config = dict(
    num_hidden_layers=11,
    hidden_size=96,
    num_attention_heads=3,
    num_key_value_heads=3,
    head_dim=32,
    intermediate_size=384,
    vocab_size=2048,
    hidden_act='gelu',
    norm='layernorm',
    norm_place='pre',
    norm_eps=1e-05,
    positions='learned',
    qk_norm=False,
    attn_scale=0.177,
    bias='none',
    tie_word_embeddings=True,
    parallel_block=True,
    init='normal',
    init_std_qkv=0.0152,
    init_std_o=0.00323,
    init_std_up=0.0152,
    init_std_down=0.00323,
    optimizer='soap_variant',
    learning_rate=0.00495,
    beta1=0.95,
    beta2=0.95,
    weight_decay=0.15,
    lr_head=0.00909,
    max_grad_norm=1.0,
    warmup_steps=200,
    schedule='cos',
    final_lr_fraction=0.03,
    batch_tokens=[16384, 32768, 49152],
    max_seq_len=1024,
    doc_mask=True,
    train_tokens=91790000,
    max_steps=2851,
    dataset='wikipedia_en',
)
Each number is 128 + 32 x the weight over its row's rms, rounded and kept within 0 to 255. Layers, rows and columns count from 0. Numbers have three digits each. The size before them is the row's rms in percent of the matrix's.

# layer 6 MLP up, 384x96, rms 0.148, rows 176-241, columns 48-95
105:141068123128134078156137118175136182100180130127115111180147096098087123097178146116129115172149170122113117072185107135132127153145154160132092
095:177156136135151105177092110105150085086091134085170084109104166145173139172117131106091160141113173165115132085142164163070098090121132048130121
087:124146111052074083145070088115075113072106106088209148186155131140126056164207093114097152135113210071123139143114151085067094118166151169106107
106:091149102130085069116095161151140142150122160166177145085124167108174134069097151183196133137103063133117127171114144129122112147165130232092131
104:140162124148159149132151152064122091131109180133207152134210132172168073186142124138054134107109128134111139127186073168101122107077156071092072
098:148181147107103084055141106094121112160098102149131125171151127142105110117162214147116138116152113113081123119124148130142152154100105128125020
102:119170104145145127127136132113139146137132174158087142127109130113109134132184131130134132212147128164051187217115130144117126149113171170151145
090:118135145140168132135157155145179129125155181077104127138107187152169168103113105139178119149109213077090134110112132093140144133145128098095136
082:181191118189201155087055156103173126139142136092118141125095135078122102100097083132196197140117073175175127086112131144124127102101151033122106
086:068159125215135132135068142161155166158073124108105109106118149126139125209105122116146169192085150168176150120098127126193091128144153125134137
098:172145102017170140122126125145091075157141185053135132099164105152155130142134119123118150204057090080134135092130096138116125178160171118098145
121:081106142156131200135117108099182157115097102134110155112168145148108093122114058143124164126093129175149117124154123142142062078109112123098109
094:126148190147118137122131176134188177107121120157112169150120114128119102102172148159082166056088124104148157114148102076122134119093137122109122
101:132152117112105070118144072136088109132153118170095137126168147119138127110149163100121167080171129195161151159116159171103172166122124159171115
119:115119132086151105089153118089125158144156048100084133150114130044140070098149109148077134122090151134139192102111121127075129125115171151138078
097:161174176090173145057160163077116131141087179135180149161131136087122105194118132115115166091152123094125152103145123130168127142167158176068123
089:106143135119117073161204120158136109055156139140141149147131122119084168120100130193121067122079099123139127125121147142081118124152133154064161
112:140138116114118097112145096097127089156142072156164122166174113150153108074118142183121143113107131138084153115145160172136152113143073117160166
103:147147119138113123127112114101147136131167124178171167142175147121128113192120108112088123136085130127118141112069116147141156097090079167214069
111:144151138115089170114089182113130139124029143105163156162135125134190116106103148173112108116176183147097131153089132145099052135170122181196102
104:067131086157100146136131140135130119122160185121160177138120147134139118129177158062101087090160156113151071120132106095130103196097056130167107
094:090149107169159090158123136063074110141157132178132133182142184090099193139155071161089077116188054126114129168095098121131147154148122205172137
104:105172060105184191142130102121110125081132158104130138148142101159118126115113113120152135094034144181140110165124134141133070156093135139155156
109:190129134142133161091150154138161102135150172092107134119136120101166157149136138146109136113126121134109090132156150117104196169137081031079132
103:162145169135128133132130158107120151100080148177115212168071113100158120163116106100068116136103164051152081114093146140122135180098095156121108
101:135177114150122123081123109124124193141155156104206149137116136103147099199167154074136154137144149128107121114178186125144105163158100124139121
105:100153143187113156141139118132124165090105103124151122120114203119104172138095142093175182157113107089187112129139112131135075158115113146120127
108:113136125165141162172123099136149120130132099119137105098110161133193150198145150108132144076148084143118146075129113115098148122151125093069161
089:091144126241180099079114129129166163150113160106129133103135156112125164134137166085148151146094154103079159155156129114115105064115133171203131
103:120102074131139087224110165148147151168135158141126117131116087163196106139172149180073081141112134119133093157183104123168126107105158116124075
086:174106157087129064164145175119153163102117139126087178101089138124130129131075130124114171114084131148157168166130094107166058101151139081084135
107:180144112126104132083143123109109132169169086115160169138113113128130146130110172103119144162094095063099174102159179135117175126175138105121133
108:174121159082134115132144149107146062150099123131126170131154158056131042102191147106137086180073129115220068123145073114135108120166097189170104
107:174126122107122127068131127164126149098065160140116123103106173124155148110092092135108157118133161151176138146131130125136065104108115139120124
084:115087150161122104145071081108112137079140132129102116173142162164111136152129074151084128102059136086130098127084081143122170076153148122168084
120:090104096075106097143143097182126112138107131107120108153163097147112143125132066119115138100116162140153131140105156117137087154092121125075105
092:133142074102143128135117146101113120115094082104168099155155162178098158133197153161147144161128168145107142156044129116140080205172094138127153
096:124106153106139107087142110088162128135123205106145126159105092187123142146163086145144192106143129075102102085078130154192140146143146176122099
098:130114111081179138158129168095160144121117157144076144074147157127112125134124127113090098121121149179139200056115115186128105197159136144107115
099:081155121104172081113183097168188108129093127108127125101168168159088114130167165090133093157139163077218147143169132124150113182132156132117153
090:130058080142081119138173139146100138141142178116153152145173124158171162142140092108153173162158095141144156100157166127127096155136108118091110
096:193133144127127134091093110192134105154154129153119077125120168125139099150092126097069077084066067088118114108100122116125084122163130149139126
084:096203101195139130110094172127140076132099138115117126141085128156083207144205129152129107139198109111156137128056141164115156126099166120170199
104:119107095135135175126166083144121084108167088085170107099139179075123066128174195128109182064133126083131096135177123109127114186087104132119093
099:104098161120039148131121059140168138115166149150100135168174138125116114106109099107107147131114129165163050117137210124137167139081179074143088
126:120123091118105168130081108112116154118067178131173146137156152115141080171188150167149141116118092125145140100152107126116106183091172203134094
114:093117131094141061141103144155128033192134148097053199165139197105129138140145096149088090104127137157117180140147126150113117114141115114115079
115:079108148120162197106114148137151142182146142137098159172171158143149101165202119184140104092081102092136140120094165169136147125148140095125172
099:139174158088105119147091161123100146154122162162149158144149129167123100124177115123088146101120115122115134093136138098160108164126156001164138
079:155127170145126126158143154099119115172155168142110114129092174143128136174152149129124095061089130072028183141089094129136093182036144143134138
109:113074125119125104173155111109136130113159142131120227128103180159146160107093119104122189126160086185098130124140133112118182121125107099144140
095:209138161095162142156081110125132122104130082072178122132108177141149131099080088089133138146106155094136140079126126159114107164195143135119118
085:127147119184118121134076178137169070145145104157119172094115147113093115139103131139073064149171120093162114156069159086093139166100140152117136
091:204177154091121185099068131124169119107131138192156144114083112143067131150068141108145120167078153146136125133123157190141139181153062114165166
115:135179120114107105111073135144128128135141167103110110143112114082119100093172144111151191160139160119146078136144132144115125118157150168069097
086:209119135110097153114100148109174114138158106088100189163126171121128126092137107193118138088127170057146087100180139174073158120124197091098099
104:085107141057119153173087121144185169088143171051107094138124145138101126127129099154151114188120137163077128119170116082099100193152150123121096
107:101097061124116164075102102138185147164110140087175105122137121110138140118140110080153179179101117134085140134153205065131153055107165096137112
105:118169078190101133083119138159152174101154183173162117185096112122142122075120141097048123114098145156055065186148137087100105151116163134137141
113:123212092156126100165136172149194096089112155079107154110169154216186116124175055118095157141132106159149116134128118063099192116156188132107135
112:166145116139172111085163131126127147076148068096057095138117155142114126143122095148139203138154132150088162112169096140137096163125137138107163
093:120098135117188111131142150169088150163095120161120175187126121099121120140057145154096162119153217103140145099100090149134125133136181189099122
098:136112141136128137137135138133118105097123140067058156093122103101122125138151227080160133154116094111206139117082096078165097142206131126137109
111:148137124158121123127086127175129081106120147152129133103098153139048115059099131140193131122136082207133061166065148115131153136153147122152102
093:132072140117133162076124131095134156130138106113179112138111136142113114096114089139065099138134139174141166136184196105069098112153132112120195
108:121129093130107110132118077145159126131088188090143117091121116151110145113138158048172172170101128159125165130123113124147168182176140159086118
# layer 6 MLP down (transposed), 384x96, rms 0.143, rows 176-241, columns 48-95
106:140161169144142142105113141136123135084116085077146090127108134137158140145108105123131161104159099072171154128144094195138159107125126146074119
106:107166155138146116113061099111049123136177121095109154170165063155168084152117149117142035129152134084111130147107115110170079156166115130081144
084:128091160097089088125162147152134085137139142126167141150145108071137129195134116170118131094061126165140139134173162148163101212139100093107144
102:146133130083141154121109092149089165138114124152118126086131098080118172156126129129169090158080137182094089118131111098139176169103153112150133
085:090083114101064089088112138140149124153150122170065197127125131100139090095118075123119145148115134084140160154060130142154133079139175126144159
096:165101143101159115131130091168140153105121126164156120115125119208145112109140176098155121197092178149153082067131113086184182059152099123087134
100:139145105098093198135091139155083152085086140159173116122156119111138107073136162103108140146141140089072106126142140137167173082125103128111127
084:135151150107131074126160096196146087164110156142123083140189132149113148111140137084161160155148060175065135141180198089207142086101139126143136
079:176121157126109166111084123145114137113125161110101138156078146194078105126142127149172160180126101119121079138136101121147104098140186110075136
083:138115154141104183097112066099114108111149161126101114148120115071119111082163042145102141151171109114097108129083103045103127143112156143148137
106:131106175137115160161152166161193120131105121153071148110083099174139164103057137186099160147149125142127131139136166142085102077114108145162133
120:097086095070120075157123148093116078108081182133160155156105151154189092150089132216129155114121073102106210115096068133115087168151159105182184
089:153103175100150105146156086113122094102098098155137143133152170131144095137097079154163131089077143126171097201135140131119188167156119136143111
099:153114072130167149121158142182117162136165176133113073157168135130082113108168169118172094151069153128090147160144167098084118162097159040125158
123:137134142176065108134098143069142066154172151136135126111068136125157100199141167123118117133132119149141095144102131097122104061216131129107139
108:087135144165142149136169205105073088141135131109157142113117155127104133173092116128162122081145116145147075169149143199132153134099111092139104
097:087116093105107133094114160159132098127131074153113081104168162099179095091092161105150109182152120101122079113135121092161139074114100152175133
115:121160203200168157127109164094153131167075159117103116081152140109120124177114140080120116107067104080085191114143146092132094110151209108081070
098:190174116139115183032116169107099105126122141105105092114128113173159130216130140185111100111172187107097094123143128179140154127163095160130120
107:150109102153130112174163057129113136159146122170109162062138109135075098113072122084135129146099136171138127083111148137141189141113163187140152
107:093143156114146163153133167134075151131180124131125130114102100133126168133060129152141094131112116153096130094130113084187116080096117117116089
100:138128079124114127104134130163102104143046097099173110118090102160044140086105158147138166155126185179205127075153135142133136135137148168122130
099:161144144110122089078161147129076044152119125160106138143155065162135151086145130171034056153177133127103116168100143102073184090164171136121128
103:166154134169112176190083110135102136128094114128156134142107127155144151171132097156128118069094104130154111076113161146135126135113128176193152
100:157099136129073093125143153202182087119146137106184066144103152144178129092098127122140207167124156159182142136074092119072139097174133100124153
100:119112097112091084115127088137138108128162177126166099120111104128153113112165061141151136066109069139109190152145102159138147068134151094073119
103:185119052072179122087115105129093185126166166135150054159136098103135142106193138173061063130078083120105114117155156148175130152113130135138118
077:141112181112093132121131075105109105114163093163094135165148146116154128130136116189127114108091068129125099149079119171223186128097162156131093
089:095113159103120122106133161193135149097072090119111062094081164125139067119127144145165109157151102067165103094132101129143130130147101095112151
105:119154120143150134159127164168124151108128131113157119067145098099133158192106141172142110123141135116166138123115133111096153115143139072119127
084:163144103161114133077102150119036147103132137123092135152074118120129103025098161121075108193105115144186113140161152077161108132135108157164107
105:122173139116071112146076085064112115188156127113131134194113141097128119051188102114141081086149133109097113108138117132133093092152142147140122
114:129158096133115129097165156061113112102090217128148089120129036104118162112183195156094112135163112134138123097097083140165207117117167130162077
093:189140088177128173173177138098147164149141135070135101115176091124138084110188113128073141167119090102077113096139141091132134121153085116111073
078:178114159108130122130153081133095084098088149142098099086151092122130176120176135119142056122155145156213102152149173136073186109125129135156132
118:130106041153136093087137089131119062163117186123139135121114097132073156119082144099073040156135140156119110166124060123161132174143151063141130
090:122088135157110100062120045159076107168087135142113078101162139109107075048095103134160104117106127120109150110164117131129148131153143125088093
097:108129147137148151156197144152141116136066160062149173116156132121131158090115156136180121069140178115113112153191088105093166123151081135147148
098:149146189099121139149158140132132101131124108164141100167094127158133111093127125134190110108144105169114119144186153126106141150130113099157127
104:147117095143156113045137105140187131116132124142138093134112087068108146132167098054154162098146091133108178087115149102056098140166153160120102
091:160082135116153155111115092113117147135157150163145102146184113120125173163063130161156122117136094099079093183132163126081054108127100083160117
093:124127157152114115107075153116121078084095088176123161159136124085140128126159122148121179150109063126065120141164151159072156119106112134112121
065:131139133138070169161167076098097122136079154173099158127107135124115183163153115130151098082109115116133104084141139175183067144065163145167136
118:179140084069126160133083199150123148076128137055113114116103126112114170121107054099111117155091180108159119122119151150198147114127171114127135
102:152132133190103154145136159165064124145133139097155187105180169187124098106159089151089122122141157080120190142063131140165140116134139140099088
109:164156149135169147094150057121101163148202116185139112111122138174171162088116107100126160090120107103127173150094148114081143137120119121153172
109:066119130156106094129152130174135062172130132106145109118111093103149209133088145151107079142146121093094131153165156127126165077163097120136072
113:169109165166084102101110125182133132153146157124089166127132135152098091094114143159161131111135118155037152140110113149076106119100135122145142
097:145164135120186113181169135077146134124116077113156040144114114129168114098111151096172136116150119098154134147149141087091173122122150143137110
088:169166204101162117108117159207179066083132149109115159132104146125189155163156138157102146167134085150141148156193112160144170177109154114117117
118:092116154118112115070122105129121172113149119135106124152164152103139113114070105178068094092152173109140108104151089128132089126112103177141188
089:168182136166131135135154169088134182134137110158137114087092076151074146129154120115136151094125158107108111231096177144065085116079089145135176
088:182131172152110125136153086172110093114122137137122066135176163100169160116072096143142064099104088159075152126157140129146142089104096158158080
084:134180098181123110130084091089118076081048111120117092122127138137126095118155106114169095119144144165183164142150110092101208133116109130121090
111:128202121116088094135133114124133100076168118123104119174102113161127135068102178145148111121105132114136132142072054120098086173122149143132151
087:162064172153067145083105097123064123118153062128083109113120112136134166145090088142177098134091137133119109160193088138101151113121178121133110
109:154083123174177107110114120129111106164078092111146174143123187152091141172126113129127124191184124107097106137126132179173187122150059098105094
103:137153191104065168156118111100114120164147137157143180122148060160178144123101089153122075094146119119099143157129102132145106171124152170139145
108:093138092100144099118049143165134083073136130123151069121221137085143151125123134108121046130115110151069198148132116171159135112145176143136135
121:160129108140140134149134152145107169169076144137214168082162153080163121077184052117095120152123150153089126123177139180101160117143124130147093
105:123129173151156115101137077132133058102096142092129173145172122162122152107099131095139138087140133123072169195111112133174180109122108151138132
086:132120124107096172142176139151135140140141156148139180186139140183194102139163103135130212171094096129152062124156144149137134090111129121076063
089:145058101117187093167107070093096129078137101163128123138132068076118097131166156125142100105155150129132130110179155109148191136085147194130111
101:126098131160107206118131130120078149161138156058138093138153153144155103110166122162109083141094101115139136116175079113207098137167106171081069
099:122155158131169102123146103103110121132082104134109191110082054053124164119098078109128144139108119143135122166135092111108117130135144119144136
098:130123157146163142182149212074098098166150090133140106106138165139092074144091171173127156122138113100156191143120109139074140116142160162104131